From a checkpoint of a small transformer trained on Wikipedia: 6489 steps.
Each number is 50 + 12 x the weight over its row's rms, rounded and kept within 0 to 99. Layers, rows and columns count from 0. The size before them is the row's rms in percent of the matrix's.

# layer 16 MLP up, 512x192, rms 0.155, rows 370-394, columns 0-95
107:52 51 49 80 49 45 51 54 44 54 65 27 40 63 64 39 49 37 64 39 46 47 68 54 64 43 55 47 59 42 31 59 68 44 59 53 26 65 55 40 58 20 46 34 59 53 36 64 38 41 73 58 45 50 61 56 70 35 52 44 40 37 43 49 50 19 47 60 64 40 50 54 50 81 59 38 45 55 62 30 65 47 22 37 48 48 61 75 70 45 39 57 64 46 58 50
101:47 35 46 65 65 48 46 47 57 60 32 23 40 60 65 31 52 54 53 18 43 59 46 43 41 23 60 38 76 48 48 43 54 64 55 44 37 32 47 36 69 42 57 53 55 55 53 43 24 63 58 34 40 48 38 58 48 54 36 38 43 68 32 61 30 53 36 50 40 50 48 44 32 78 73 61 67 59 32 51 58 50 34 38 42 46 46 64 71 45 48 59 70 34 66 41
099:50 52 50 52 53 48 31 59 41 43 26 34 74 40 51 61 67 44 55 57 53 46 54 41 40 49 47 47 41 46 66 42 60 57 38 62 41 30 51 53 59 41 60 31 62 36 47 54 41 62 56 32 59 48 39 42 51 53 46 58 39 35 46 52 46 39 16 47 61 66 52 51 83 44 44 30 46 73 48 53 61 65 64 38 51 51 44 50 56 59 35 46 58 41 49 45
096:71 25 40 53 51 48 31 57 62 34 56 53 70 46 76 47 44 66 36 62 50 47 43 58 53 31 42 57 42 45 58 61 43 37 51 34 37 63 45 25 44 42 66 41 37 53 27 46 59 42 64 63 43 65 58 30 30 77 55 61 45 77 24 69 63 55 60 57 42 53 57 47 55 64 46 49 52 43 43 66 68 53 54 56 48 47 44 70 41 48 51 55 24 49 46 55
109:49 39 53 51 71 25 49 64 69 33 50 42 61 39 51 42 54 60 32 41 53 68 56 53 47 59 47 63 54 43 47 58 56 46 66 75 71 61 46 56 51 56 65 48 63 40 49 39 63 68 49 52 49 24 36 46 65 46 68 35 57 66 27 56 33 55 39 60 57 53 50 80 57 35 35 65 68 50 72 49 59 51 62 23 53 43 56 75 67 43 46 49 54 69 36 48
106:43 54 30 43 59 40 68 64 35 35 39 45 61 50 54 43 39 65 67 67 50 44 45 54 23 50 47 48 43 56 44 45 69 59 32 30 50 41 72 52 50 62 60 60 33 74 45 34 48 54 56 46 42 30 45 57 54 62 49 50 56 38 31 54 36 50 37 42 50 69 58 54 50 77 43 48 49 66 46 47 36 39 50 75 61 38 64 31 60 46 36 81 58 38 53 36
096:72 51 35 58 36 50 54 33 51 35 31 36 49 50 64 41 52 46 39 48 49 31 58 54 36 55 40 40 34 42 40 50 36 27 69 54 59 63 44 61 58 46 68 41 43 58 48 64 61 69 47 62 63 33 61 45 62 65 43 45 45 29 58 66 38 29 72 43 61 34 52 60 42 54 43 58 44 45 74 52 46 43 33 46 68 35 46 41 53 51 54 31 45 83 52 50
099:56 35 41 37 37 46 30 56 67 50 45 46 66 46 42 41 31 56 38 61 53 56 64 38 34 45 53 48 26 37 45 52 75 49 54 54 74 31 57 51 49 52 43 57 49 47 48 30 45 48 59 46 66 47 35 54 68 63 67 44 48 65 52 68 42 55 40 56 62 51 53 55 59 46 44 53 51 29 51 25 24 57 69 46 59 49 45 50 47 49 51 64 38 60 51 50
097:55 40 36 47 62 63 21 64 50 57 52 43 59 52 54 51 38 37 35 31 34 75 49 66 54 39 48 42 51 49 58 86 56 65 34 30 43 64 47 30 59 46 37 33 36 49 60 58 44 46 35 55 40 41 51 59 38 43 72 63 54 42 53 71 54 55 51 33 41 48 52 45 46 49 53 35 71 68 44 61 51 40 62 45 50 62 65 53 36 55 56 61 48 44 47 46
095:36 36 67 38 36 71 49 58 60 57 37 62 35 29 48 63 23 61 56 27 67 55 49 37 60 29 50 35 62 60 65 56 67 68 36 36 45 43 42 53 49 57 53 47 53 54 60 41 49 61 68 53 29 45 57 41 57 46 47 27 46 40 53 41 66 47 64 46 49 66 55 44 43 39 51 27 48 40 47 51 37 21 32 27 62 62 33 43 32 64 50 49 36 60 49 31
094:68 42 57 54 46 67 49 59 25 47 24 57 42 48 53 43 42 29 45 43 60 45 44 56 43 71 53 62 54 46 61 16 65 50 53 64 53 54 35 58 52 56 38 50 37 51 39 40 66 42 64 55 69 54 42 52 45 66 47 34 50 69 46 33 71 33 51 49 40 66 56 61 62 52 46 39 45 38 46 60 42 41 42 52 57 56 68 56 54 79 30 80 50 42 58 45
109:60 47 63 46 26 50 58 59 77 26 35 45 72 52 34 70 48 60 47 48 46 57 35 47 46 54 68 69 59 42 40 58 43 44 44 35 57 57 70 44 45 50 57 53 84 41 45 67 45 58 48 54 70 53 61 43 31 54 63 43 45 57 44 54 35 62 53 70 47 46 58 36 39 38 46 74 45 46 35 26 43 52 70 27 44 63 58 30 48 50 31 56 59 49 74 39
099:37 35 52 41 60 35 48 38 66 61 44 27 78 53 70 28 57 55 46 49 65 46 29 43 33 63 74 48 59 61 55 71 55 49 55 68 51 47 56 52 49 46 57 43 33 62 69 64 44 39 38 47 49 61 47 43 51 51 62 58 44 39 60 54 29 47 68 41 57 53 52 46 33 52 35 64 27 57 49 58 52 57 65 56 51 46 48 47 40 52 37 55 36 48 41 59
102:59 36 30 41 67 48 64 56 58 36 52 42 40 50 65 61 63 43 52 61 60 40 47 56 75 42 42 44 61 46 49 70 37 36 61 57 53 40 44 38 43 55 51 47 39 48 47 36 42 78 74 44 45 49 44 52 23 28 46 46 79 46 60 29 37 47 48 55 29 61 61 68 55 39 45 56 43 54 55 49 41 51 54 60 32 38 43 63 49 51 49 43 35 47 47 35
089:58 54 43 29 56 68 45 63 62 63 38 44 44 62 54 51 65 39 48 29 52 32 23 40 41 51 33 33 53 59 33 32 43 58 65 30 42 56 56 48 48 57 60 49 40 41 23 63 45 27 65 52 48 44 59 65 50 50 45 64 67 58 58 38 45 35 24 60 56 34 45 62 53 58 55 52 40 40 38 72 47 44 50 61 45 51 59 59 47 54 37 60 52 72 58 49
112:56 58 62 62 25 54 55 55 28 46 77 78 38 31 73 53 38 44 50 56 56 49 40 39 63 44 44 49 36 34 41 36 35 61 50 59 58 28 45 41 72 37 39 21 56 52 32 47 40 66 61 51 34 57 44 36 64 40 54 49 70 50 65 62 66 32 50 67 64 57 39 38 54 49 64 47 44 45 42 49 44 31 42 51 32 47 63 42 29 47 74 47 47 51 54 42
095:38 42 63 52 47 52 42 51 59 37 24 51 49 50 58 56 76 35 64 60 58 54 49 61 56 52 33 53 47 60 63 54 39 52 52 45 63 48 45 47 40 33 52 48 61 68 44 42 64 49 48 27 60 77 69 45 51 55 42 63 74 71 59 59 49 43 40 80 61 40 46 61 43 71 40 46 38 75 44 66 58 43 54 53 61 72 58 26 65 67 40 45 53 56 51 36
093:44 47 49 37 34 60 56 56 49 53 45 57 66 68 63 56 43 44 59 56 68 46 56 57 48 43 57 53 38 34 40 47 26 48 61 68 34 41 22 62 59 46 66 25 26 47 65 60 45 62 62 33 48 51 63 40 48 72 34 84 49 29 57 28 42 43 83 56 34 65 59 33 44 36 49 49 54 20 50 63 13 46 55 30 53 47 48 59 57 34 41 45 60 55 49 55
096:68 45 59 38 37 43 26 58 59 53 44 58 38 53 65 54 42 74 45 50 70 47 60 25 50 45 53 56 66 47 71 76 47 40 78 36 68 44 54 57 52 57 37 51 38 39 45 32 51 38 57 49 52 40 47 64 58 41 37 56 43 44 45 81 49 20 44 65 71 38 51 45 49 47 35 69 59 57 51 41 43 24 36 36 63 77 41 53 50 66 36 47 43 69 47 43
101:52 55 57 46 74 56 42 45 27 47 69 50 60 38 49 41 49 24 64 61 43 47 46 59 63 40 48 61 55 40 50 58 56 49 46 51 41 59 62 60 54 53 68 54 57 50 34 56 69 69 45 48 67 54 56 69 56 53 65 69 54 45 41 62 43 37 48 44 44 53 64 60 42 74 53 53 57 46 24 45 74 40 57 43 51 40 67 79 46 35 61 54 44 38 51 44
093:45 52 58 41 45 45 34 67 42 41 44 64 39 57 50 32 60 35 55 57 62 56 52 56 72 40 42 62 47 61 46 53 38 55 69 44 51 67 74 35 46 42 56 45 48 36 69 55 58 55 56 43 44 77 49 63 34 55 44 40 46 51 53 67 60 45 46 52 54 25 60 50 68 54 48 47 56 40 76 56 52 61 43 55 44 52 62 31 08 60 40 45 53 58 60 49
094:45 47 46 40 62 53 31 63 46 43 31 55 45 42 52 61 64 42 32 54 56 82 42 49 41 67 48 64 48 54 57 46 58 64 47 55 50 58 55 68 34 53 45 59 43 59 44 54 56 74 40 50 32 46 22 46 43 38 37 31 47 20 42 53 58 52 58 58 45 50 39 47 46 69 69 44 44 35 36 54 57 67 47 35 54 55 45 45 45 34 40 42 80 44 53 30
104:56 49 78 42 38 59 51 43 67 44 62 45 58 35 53 52 36 36 46 51 61 49 52 49 66 64 52 59 75 56 49 61 62 56 45 51 59 53 78 36 43 44 44 54 35 51 48 61 38 39 50 50 44 52 78 24 34 38 44 55 39 77 59 71 41 53 42 41 52 62 55 64 30 51 51 67 53 67 59 50 38 43 46 50 62 56 66 51 42 55 29 67 52 49 61 31
092:67 43 37 41 55 39 66 38 42 38 52 61 31 53 48 59 39 58 48 47 55 48 61 58 64 53 47 61 62 33 25 31 48 32 50 32 75 61 59 53 48 74 53 47 62 60 62 46 47 48 72 36 61 41 51 45 37 45 35 44 53 55 59 43 56 67 49 60 61 44 42 47 30 49 60 42 67 55 52 59 47 65 47 16 53 25 42 57 24 39 21 43 50 57 59 41
095:50 32 53 35 59 44 54 46 46 55 51 37 44 37 39 57 57 45 48 43 31 40 53 54 40 78 61 74 56 59 55 47 61 55 49 37 54 78 48 68 61 49 52 59 53 39 36 66 48 47 54 47 44 43 34 66 40 45 62 59 54 58 72 36 35 59 42 59 71 58 43 54 45 18 65 52 53 38 53 33 39 72 42 51 19 49 55 48 35 64 40 45 52 32 59 50
# layer 16 MLP down (transposed), 512x192, rms 0.156, rows 370-393, columns 0-95
101:67 34 45 40 64 43 50 44 20 57 52 41 47 33 46 26 48 53 59 56 60 66 35 64 75 40 27 55 50 68 66 44 40 35 77 38 36 42 44 49 54 40 47 52 49 38 67 48 56 60 50 47 41 25 58 70 44 54 35 59 28 53 35 33 42 37 42 33 44 59 32 36 44 61 51 45 54 62 59 46 57 32 66 61 39 34 43 46 62 28 50 51 63 43 59 54
102:44 55 49 56 39 54 30 70 65 55 60 59 43 65 39 40 56 55 86 39 63 55 46 48 51 42 57 54 66 58 27 51 62 65 37 40 49 38 46 48 35 55 29 40 39 42 29 39 43 60 62 61 48 57 51 62 57 46 59 35 60 66 63 33 67 44 69 47 62 38 64 58 55 51 57 29 46 40 19 65 74 58 43 54 30 43 57 37 44 50 45 42 58 63 35 44
105:43 52 71 57 39 53 52 56 48 54 63 51 47 34 30 58 52 50 32 42 81 52 56 36 59 26 37 35 52 47 68 56 53 55 56 54 44 34 46 59 48 42 53 53 52 41 41 61 38 61 59 63 66 58 65 69 22 32 54 68 52 57 45 57 43 52 44 48 57 50 65 68 50 44 58 48 62 39 63 53 35 71 38 50 26 43 53 45 22 54 57 43 61 33 29 70
099:61 46 66 38 62 27 43 51 58 37 45 53 37 49 58 50 55 52 28 62 61 68 30 57 50 57 50 22 54 55 38 54 40 56 38 70 55 45 50 57 43 43 58 44 39 61 54 84 35 38 36 39 42 70 52 38 56 77 59 62 50 40 37 29 64 76 54 43 54 61 41 67 40 48 59 47 56 39 53 58 54 67 46 27 52 45 52 54 50 68 28 54 48 44 35 56
091:36 39 57 46 60 60 40 60 40 43 55 46 49 50 37 54 42 49 48 59 62 35 50 68 51 18 23 60 36 37 31 56 69 52 48 40 58 63 60 29 18 49 48 48 45 41 53 45 59 54 57 49 45 69 33 50 53 57 37 59 47 27 58 38 54 63 59 35 52 56 51 32 56 59 38 56 49 34 54 41 55 28 41 71 64 32 43 25 43 49 39 32 37 67 62 41
104:49 31 41 54 27 68 66 50 35 34 50 67 60 48 55 69 37 35 44 71 61 39 52 30 39 54 52 60 35 41 59 47 70 37 21 58 64 55 33 46 59 53 38 64 46 68 41 54 48 34 55 48 44 75 47 54 35 21 55 25 38 34 59 29 60 46 74 54 28 58 46 49 62 63 39 67 51 37 37 49 44 56 42 36 41 63 53 25 50 55 42 66 58 36 43 54
099:37 62 58 40 52 60 56 31 55 46 43 40 51 40 45 51 44 45 63 55 56 42 61 75 31 36 41 54 56 63 59 57 23 52 36 42 54 70 43 43 46 31 40 42 51 33 66 61 38 61 48 54 57 60 58 46 19 55 66 23 37 51 65 52 56 33 58 57 40 60 46 61 36 62 31 49 56 52 64 36 54 47 52 63 46 52 60 50 60 56 50 55 48 55 73 66
101:54 42 57 63 71 46 56 78 37 43 57 27 74 59 49 66 64 56 71 50 50 52 51 44 34 77 53 53 41 59 62 50 80 51 48 57 49 22 27 51 60 40 71 57 44 54 53 50 43 31 58 52 37 51 54 45 42 46 71 59 68 51 46 32 35 65 48 38 29 45 43 61 39 41 61 63 43 48 17 65 43 51 53 55 62 45 69 64 35 62 74 57 57 53 42 44
093:64 62 42 50 55 52 55 67 41 54 22 41 64 22 42 40 43 43 57 41 65 48 54 59 37 49 54 69 37 61 55 40 45 46 45 50 52 37 42 58 45 54 36 50 48 41 40 66 51 48 51 59 40 55 33 34 41 52 62 53 65 92 35 51 71 41 48 55 53 29 52 54 44 63 34 62 41 35 76 39 30 47 68 55 45 41 46 53 48 37 57 48 66 46 46 55
094:71 60 41 40 20 48 41 56 43 59 77 58 43 58 60 57 69 54 50 54 40 27 42 46 39 53 62 65 47 49 59 49 68 62 39 56 52 49 53 45 42 27 51 44 35 46 55 50 59 56 69 63 55 44 36 54 46 63 40 48 49 48 32 48 67 65 49 52 32 50 51 37 47 45 57 55 43 65 48 31 17 46 46 58 45 44 54 50 57 47 44 61 48 60 52 51
097:62 76 42 65 44 37 67 49 51 57 65 34 48 56 43 54 41 56 62 48 38 35 52 45 73 55 52 62 59 41 49 61 76 59 43 67 41 58 47 47 59 26 48 62 57 28 48 46 37 61 52 53 47 59 47 45 50 58 72 33 35 41 46 57 48 48 51 57 49 62 40 48 50 74 50 71 38 60 70 17 45 53 49 57 51 45 77 73 43 61 58 88 45 50 50 33
103:43 52 44 48 33 29 37 52 41 58 61 50 59 56 56 65 48 48 59 43 46 52 43 40 36 53 56 52 59 48 34 57 56 69 70 42 40 56 35 55 46 62 64 61 70 49 47 63 41 50 63 60 62 47 52 43 29 50 55 54 47 50 62 43 41 67 82 38 40 47 52 73 46 45 43 54 60 40 31 45 70 70 55 56 50 46 41 39 35 56 73 59 38 44 27 72
093:36 48 49 21 60 46 47 39 43 58 45 30 39 61 25 43 46 35 49 55 30 70 58 48 73 60 44 41 31 34 68 54 45 42 65 63 60 67 25 57 57 52 61 33 60 51 33 59 51 48 53 44 52 64 25 71 39 60 45 47 66 49 35 36 43 32 49 47 26 52 43 61 49 47 63 55 52 55 58 38 53 56 35 65 54 61 66 63 53 46 39 45 39 54 46 67
103:35 31 49 54 71 67 42 70 50 53 44 36 62 39 60 40 60 44 55 24 49 46 74 70 54 39 38 32 31 43 54 61 54 30 48 48 52 40 49 61 48 47 72 46 46 54 50 39 51 71 47 57 48 60 27 35 35 46 62 58 42 47 78 55 53 52 69 37 62 71 42 55 54 28 74 37 41 52 40 62 78 59 36 58 42 58 49 49 50 72 43 65 49 62 66 42
095:67 75 51 55 46 61 70 63 56 45 35 62 36 73 65 43 50 68 54 51 54 49 50 57 42 55 41 69 47 57 61 46 63 48 41 51 70 60 58 54 53 52 42 71 32 44 25 40 50 44 65 60 60 48 42 46 56 30 50 59 46 59 67 33 37 77 65 64 39 58 40 56 59 35 43 63 50 37 50 51 48 73 59 51 50 43 40 66 54 61 51 56 41 47 30 58
111:35 30 51 55 44 64 41 63 51 62 37 43 29 31 67 44 47 47 50 73 40 58 48 54 71 67 67 44 60 40 68 57 59 54 47 51 41 71 42 47 79 56 57 72 63 70 70 38 42 63 46 60 22 42 32 25 55 64 44 48 39 53 45 42 40 50 32 57 39 25 65 48 67 48 69 53 28 61 62 47 46 48 59 50 44 44 55 68 65 46 45 56 63 28 35 36
099:65 31 49 56 41 44 62 62 17 39 65 27 59 49 44 63 47 47 31 69 38 32 54 44 46 61 53 44 53 54 63 51 37 50 65 45 28 59 55 67 43 43 46 27 40 73 55 54 45 54 78 60 62 52 72 71 30 55 64 51 54 46 48 55 47 47 36 35 59 42 59 49 53 70 69 36 44 35 49 42 55 52 43 74 54 49 43 60 44 29 39 49 63 31 56 41
099:50 57 41 52 45 75 57 66 36 61 49 54 71 33 46 43 43 62 71 60 54 65 62 50 21 37 46 64 72 42 49 68 18 54 30 66 40 63 50 30 53 56 57 64 77 52 51 48 45 46 69 35 65 29 36 51 38 56 46 66 66 61 48 49 44 46 45 38 45 59 42 48 50 32 40 41 55 50 57 57 33 49 57 47 21 54 50 65 66 60 45 51 57 69 55 53
095:48 46 51 26 44 49 51 51 30 41 61 31 55 45 78 44 67 52 59 46 45 60 34 52 80 49 69 65 70 48 58 56 70 59 38 69 62 52 51 31 44 49 48 54 42 36 47 41 57 41 58 47 68 30 26 61 50 47 42 61 46 48 55 47 73 44 51 32 47 31 31 38 62 42 63 32 62 48 37 51 73 71 36 44 65 49 50 54 52 33 57 54 46 54 69 23
102:71 52 66 64 57 46 31 41 61 69 48 55 65 39 60 70 57 32 61 70 64 39 57 55 58 56 43 57 53 54 56 53 58 63 41 50 36 20 66 49 47 36 57 35 60 70 67 87 61 51 74 41 40 57 51 43 46 54 58 58 51 44 35 78 43 50 66 48 48 44 31 40 48 40 55 61 51 30 63 34 60 43 41 42 60 42 61 47 58 49 50 71 48 63 35 60
096:65 62 52 59 33 51 34 64 60 55 30 54 47 52 39 55 55 58 41 43 22 66 53 56 49 40 64 59 41 34 39 69 38 44 49 67 60 56 39 60 35 48 30 63 37 43 41 38 38 53 50 37 61 52 27 71 65 55 41 62 40 53 41 62 58 53 57 64 64 47 34 46 58 34 63 33 42 43 60 29 56 58 34 57 65 59 61 67 76 71 47 45 42 56 24 37
099:33 34 46 68 39 56 34 58 56 41 36 68 59 56 65 29 64 52 39 45 51 53 46 68 43 37 63 50 62 46 29 57 51 54 42 29 45 78 55 47 56 60 41 49 33 56 50 55 60 50 50 42 64 70 26 52 48 53 61 73 43 36 56 73 47 38 46 64 70 64 44 52 50 39 52 72 40 29 32 63 77 58 39 49 57 48 57 44 60 56 19 54 29 46 45 55
104:51 61 36 56 74 53 63 43 32 46 57 56 48 66 48 44 57 70 72 58 34 45 37 54 44 55 49 64 59 32 35 46 64 28 63 41 29 47 45 57 64 54 66 54 58 55 29 46 53 59 63 40 38 40 52 77 65 38 49 43 43 59 61 52 55 23 56 77 54 31 76 52 63 66 43 61 59 44 39 63 54 45 60 61 44 46 38 42 50 50 61 37 38 75 46 40
098:53 59 59 37 52 51 30 59 60 62 34 63 55 36 38 55 52 52 51 57 43 72 39 43 52 23 52 39 81 63 50 55 34 62 54 39 36 37 40 53 60 50 45 56 53 24 38 53 59 51 61 55 47 71 52 51 50 55 50 60 56 50 68 39 61 66 51 46 32 51 34 54 64 41 64 51 43 48 42 42 54 48 63 65 58 57 60 44 17 51 56 58 45 51 42 40
# layer 16 MLP gate, 512x192, rms 0.16, rows 371-394, columns 0-95
096:25 68 65 65 46 43 41 61 48 48 55 60 37 44 31 61 66 51 41 73 68 53 64 52 49 45 52 49 46 68 42 51 34 51 46 50 35 54 56 69 60 68 64 30 46 60 46 61 51 59 37 85 56 52 65 42 46 56 44 55 66 80 58 30 43 41 65 25 43 57 45 45 51 42 49 47 36 53 58 31 53 63 36 29 49 38 54 28 50 35 43 54 82 52 57 30
105:65 59 75 56 39 50 61 43 45 39 39 61 52 47 45 67 64 63 41 53 53 71 50 41 58 50 14 41 46 36 52 37 67 59 52 42 71 70 49 80 56 62 67 46 38 37 29 57 59 68 67 53 64 50 52 43 76 58 45 46 35 47 43 55 59 61 33 54 61 57 46 59 60 41 41 63 38 54 66 41 42 50 45 40 37 49 53 46 68 58 55 44 62 62 22 39
101:62 55 73 64 51 62 33 48 45 46 55 66 41 55 60 51 62 58 56 58 37 64 53 68 41 53 46 23 41 72 31 44 52 52 46 46 61 58 72 53 60 52 59 65 72 51 44 53 55 52 62 53 31 43 50 47 54 37 56 48 17 56 56 46 53 53 55 59 42 55 36 48 57 33 33 51 53 48 55 67 70 48 40 53 68 61 43 69 40 39 74 49 44 68 47 71
103:51 44 71 50 48 58 35 34 48 61 33 42 52 50 65 73 35 47 68 27 44 61 70 76 45 55 48 63 53 44 52 38 50 45 45 54 37 52 34 48 59 46 69 47 46 54 53 61 37 67 34 37 41 49 55 56 33 44 51 51 51 63 58 47 57 59 42 69 54 51 37 25 52 36 24 31 44 49 34 40 52 40 55 40 34 38 43 68 66 51 62 51 59 33 50 51
107:39 50 66 54 69 47 46 41 52 54 32 58 46 36 54 50 46 72 64 32 67 48 56 32 45 49 40 41 63 45 45 59 50 37 70 46 67 50 42 40 56 50 47 35 43 53 77 39 47 43 60 45 20 42 40 39 57 59 74 46 52 86 36 29 54 66 48 52 65 45 41 71 28 56 30 35 50 60 44 48 29 52 78 50 36 56 43 63 57 57 67 66 47 37 63 55
094:40 29 75 77 54 48 60 66 25 51 57 58 39 43 59 30 38 65 27 48 43 41 42 54 45 59 60 72 63 61 54 58 52 54 67 45 70 34 52 50 43 45 52 53 53 46 49 37 43 60 38 49 48 64 49 43 34 63 48 52 55 33 81 41 60 49 53 53 46 29 33 58 39 52 58 51 67 40 71 38 43 56 43 61 64 27 50 44 63 37 44 55 48 55 32 42
099:69 45 56 48 69 57 32 46 33 55 28 56 67 65 37 70 62 55 40 60 46 53 36 60 39 45 56 59 42 41 28 51 55 42 25 71 41 47 53 46 29 37 72 44 43 22 63 46 34 53 34 53 42 37 47 72 34 60 80 51 46 55 65 71 39 55 64 54 43 45 58 72 32 74 33 61 31 37 57 44 43 46 50 52 61 63 62 46 62 55 39 52 55 35 66 45
101:31 40 41 45 44 56 38 60 59 42 66 32 66 60 41 53 35 58 52 65 54 56 46 55 45 45 52 50 59 30 71 43 49 45 63 50 63 43 52 70 68 68 40 58 38 42 33 46 29 49 66 37 52 52 41 50 39 52 61 51 61 56 56 32 45 46 30 75 37 41 60 38 46 58 41 72 54 40 63 49 32 38 70 59 57 58 45 64 51 54 60 51 60 25 48 52
098:78 48 47 56 42 69 52 50 58 60 46 66 61 51 68 49 67 40 63 62 44 48 61 52 52 50 59 60 31 35 49 54 31 58 40 66 60 59 39 57 50 32 47 62 49 49 27 50 54 44 57 53 54 42 63 53 32 48 40 55 68 45 40 59 41 42 58 48 63 51 54 45 44 58 55 39 44 30 31 42 30 44 65 87 66 52 55 47 70 41 39 42 46 57 59 88
096:38 40 39 44 64 56 71 37 59 47 53 51 40 58 31 44 63 49 59 61 36 59 54 68 57 36 45 28 32 29 29 62 39 52 61 53 58 63 50 43 44 60 51 43 44 42 45 47 48 63 34 67 50 43 21 26 34 60 61 42 65 55 61 44 44 57 60 49 48 23 48 39 23 21 48 54 46 51 68 60 38 49 47 50 56 52 71 27 38 66 36 41 40 42 80 66
102:30 53 57 28 58 37 48 36 26 49 61 55 52 68 56 58 64 62 52 48 44 73 41 50 41 24 55 53 45 40 68 61 42 48 46 42 50 29 43 41 65 30 45 53 58 48 57 48 41 65 60 48 63 26 42 46 46 46 52 49 57 66 49 65 44 18 58 61 37 59 35 83 62 68 64 45 60 29 63 32 38 64 38 38 63 26 63 38 52 40 68 58 47 28 48 68
098:69 34 59 42 51 48 43 56 53 53 40 47 35 62 26 53 53 11 56 47 46 55 68 56 61 55 53 52 54 51 46 59 74 42 28 68 55 41 37 46 57 22 30 51 60 61 49 51 47 49 51 48 42 43 50 56 43 66 46 36 56 57 31 70 58 52 48 60 58 48 36 55 49 52 56 58 67 50 48 41 54 63 29 59 60 47 64 51 58 58 51 34 48 57 54 64
104:52 56 74 46 59 64 71 50 50 54 59 38 52 64 71 63 39 53 44 44 44 34 48 60 50 59 65 74 44 58 48 48 51 16 32 64 59 33 63 53 50 42 61 51 48 33 51 68 43 57 33 56 73 44 51 38 46 42 53 61 64 62 41 59 33 60 61 29 57 50 48 53 37 45 47 60 68 57 62 39 69 66 43 70 47 52 74 70 69 57 39 42 59 46 41 29
096:45 49 65 59 67 50 63 21 44 27 54 66 37 55 23 52 50 27 46 50 52 60 60 45 60 50 53 43 39 50 41 49 34 46 41 45 28 77 52 53 42 60 36 51 49 28 46 54 53 51 48 56 70 58 52 24 54 47 41 33 51 58 50 68 46 48 63 28 56 23 45 34 31 36 54 38 27 35 65 52 45 35 31 42 53 39 62 46 54 58 60 52 57 50 39 59
108:59 61 48 67 30 62 47 41 62 41 44 43 40 38 35 63 51 23 59 59 16 64 43 64 46 69 49 69 62 49 68 59 32 57 40 62 48 39 69 65 47 47 63 54 59 51 46 38 50 55 59 61 43 45 53 38 54 64 54 62 50 49 75 55 56 41 56 76 39 45 61 48 52 35 40 59 34 47 39 53 55 61 47 42 37 59 28 43 63 44 47 52 62 27 48 39
099:44 47 56 60 36 61 42 56 71 30 60 49 48 57 30 56 56 51 56 54 33 54 61 47 53 32 36 46 51 50 52 58 90 55 41 44 61 71 58 57 52 43 63 51 44 59 42 58 43 38 32 39 31 61 48 50 60 48 43 62 62 59 39 57 58 75 30 24 50 54 61 50 56 65 46 67 32 41 82 62 46 59 38 69 49 43 53 46 32 60 43 57 35 33 51 40
096:47 56 55 56 53 40 34 60 47 44 74 31 62 63 60 51 69 34 57 47 39 63 39 40 40 52 50 62 58 65 66 61 54 45 69 41 61 63 53 41 54 44 73 50 60 40 46 51 50 43 74 62 24 79 35 63 38 42 48 52 48 59 50 28 44 48 34 61 66 46 57 40 34 31 49 42 54 41 46 54 53 54 54 59 42 53 54 70 57 62 39 57 37 62 47 59
091:62 50 70 48 53 72 39 34 73 46 46 30 64 51 49 53 30 29 52 56 45 53 37 56 30 46 24 60 59 54 37 60 57 68 48 60 65 50 57 61 36 29 78 61 28 41 59 63 53 42 49 62 49 63 52 43 47 51 44 59 42 48 56 41 37 55 69 23 33 59 54 60 44 48 63 65 47 52 56 57 57 39 57 68 32 73 55 50 35 78 56 25 46 46 44 66
099:46 67 54 56 64 63 65 49 36 46 50 27 52 51 33 42 47 55 54 61 50 65 48 45 50 34 70 68 39 54 48 45 53 50 28 60 62 43 55 48 57 58 48 60 45 59 45 48 65 63 48 49 68 48 56 40 29 65 75 68 48 62 56 78 57 51 37 54 45 56 54 35 60 48 41 48 48 49 52 39 42 59 30 51 35 34 24 52 62 66 72 20 75 46 56 45
098:65 64 35 61 34 41 33 43 36 50 82 30 41 41 62 54 55 44 66 47 42 40 49 52 51 58 47 68 44 53 47 44 55 60 75 43 68 32 71 55 57 69 47 60 40 39 33 56 45 64 62 24 32 45 70 55 40 55 66 50 40 40 55 56 42 26 38 54 55 64 49 70 60 47 65 57 45 62 64 64 46 56 49 54 56 48 39 40 55 58 38 64 41 46 56 23
097:65 40 51 49 27 47 45 65 43 49 55 49 43 41 42 42 64 37 43 64 65 51 32 65 57 52 62 51 44 25 71 47 46 60 62 28 41 42 49 57 54 43 79 74 56 56 29 38 67 53 58 53 44 51 49 45 59 59 52 64 39 53 69 52 73 72 24 40 39 27 42 53 42 59 25 41 37 46 47 67 46 72 39 54 63 54 59 26 53 36 33 37 38 22 23 52
095:57 54 47 29 63 36 64 50 69 54 49 61 58 69 32 50 54 61 70 73 51 45 51 33 44 61 62 53 76 43 51 45 65 55 39 54 60 50 59 66 42 51 35 58 45 36 30 81 51 57 59 13 65 32 40 49 47 61 64 74 49 33 61 65 30 41 39 60 41 54 63 40 58 48 44 54 56 48 26 60 42 47 62 62 50 61 24 42 48 58 52 45 36 39 34 54
101:61 64 39 64 66 47 55 41 36 43 52 53 28 58 29 50 56 49 41 54 50 51 47 28 67 67 48 62 47 48 47 37 46 57 55 39 57 79 62 39 61 60 28 35 50 53 50 47 60 59 42 43 54 34 51 54 60 72 39 52 63 37 46 61 50 50 57 17 59 56 39 43 48 55 38 59 65 35 41 46 36 55 58 58 44 29 46 74 56 48 59 65 43 33 56 22
091:66 28 55 56 67 66 54 55 69 87 57 54 32 49 38 44 59 49 46 47 43 59 47 47 32 77 29 60 47 44 46 36 60 63 39 40 19 40 42 37 55 51 49 54 46 49 47 57 59 33 49 59 51 47 43 44 54 38 44 63 25 46 50 29 58 48 45 38 42 58 39 58 11 51 39 66 43 44 40 48 73 36 37 54 53 33 41 65 41 38 68 54 31 43 58 51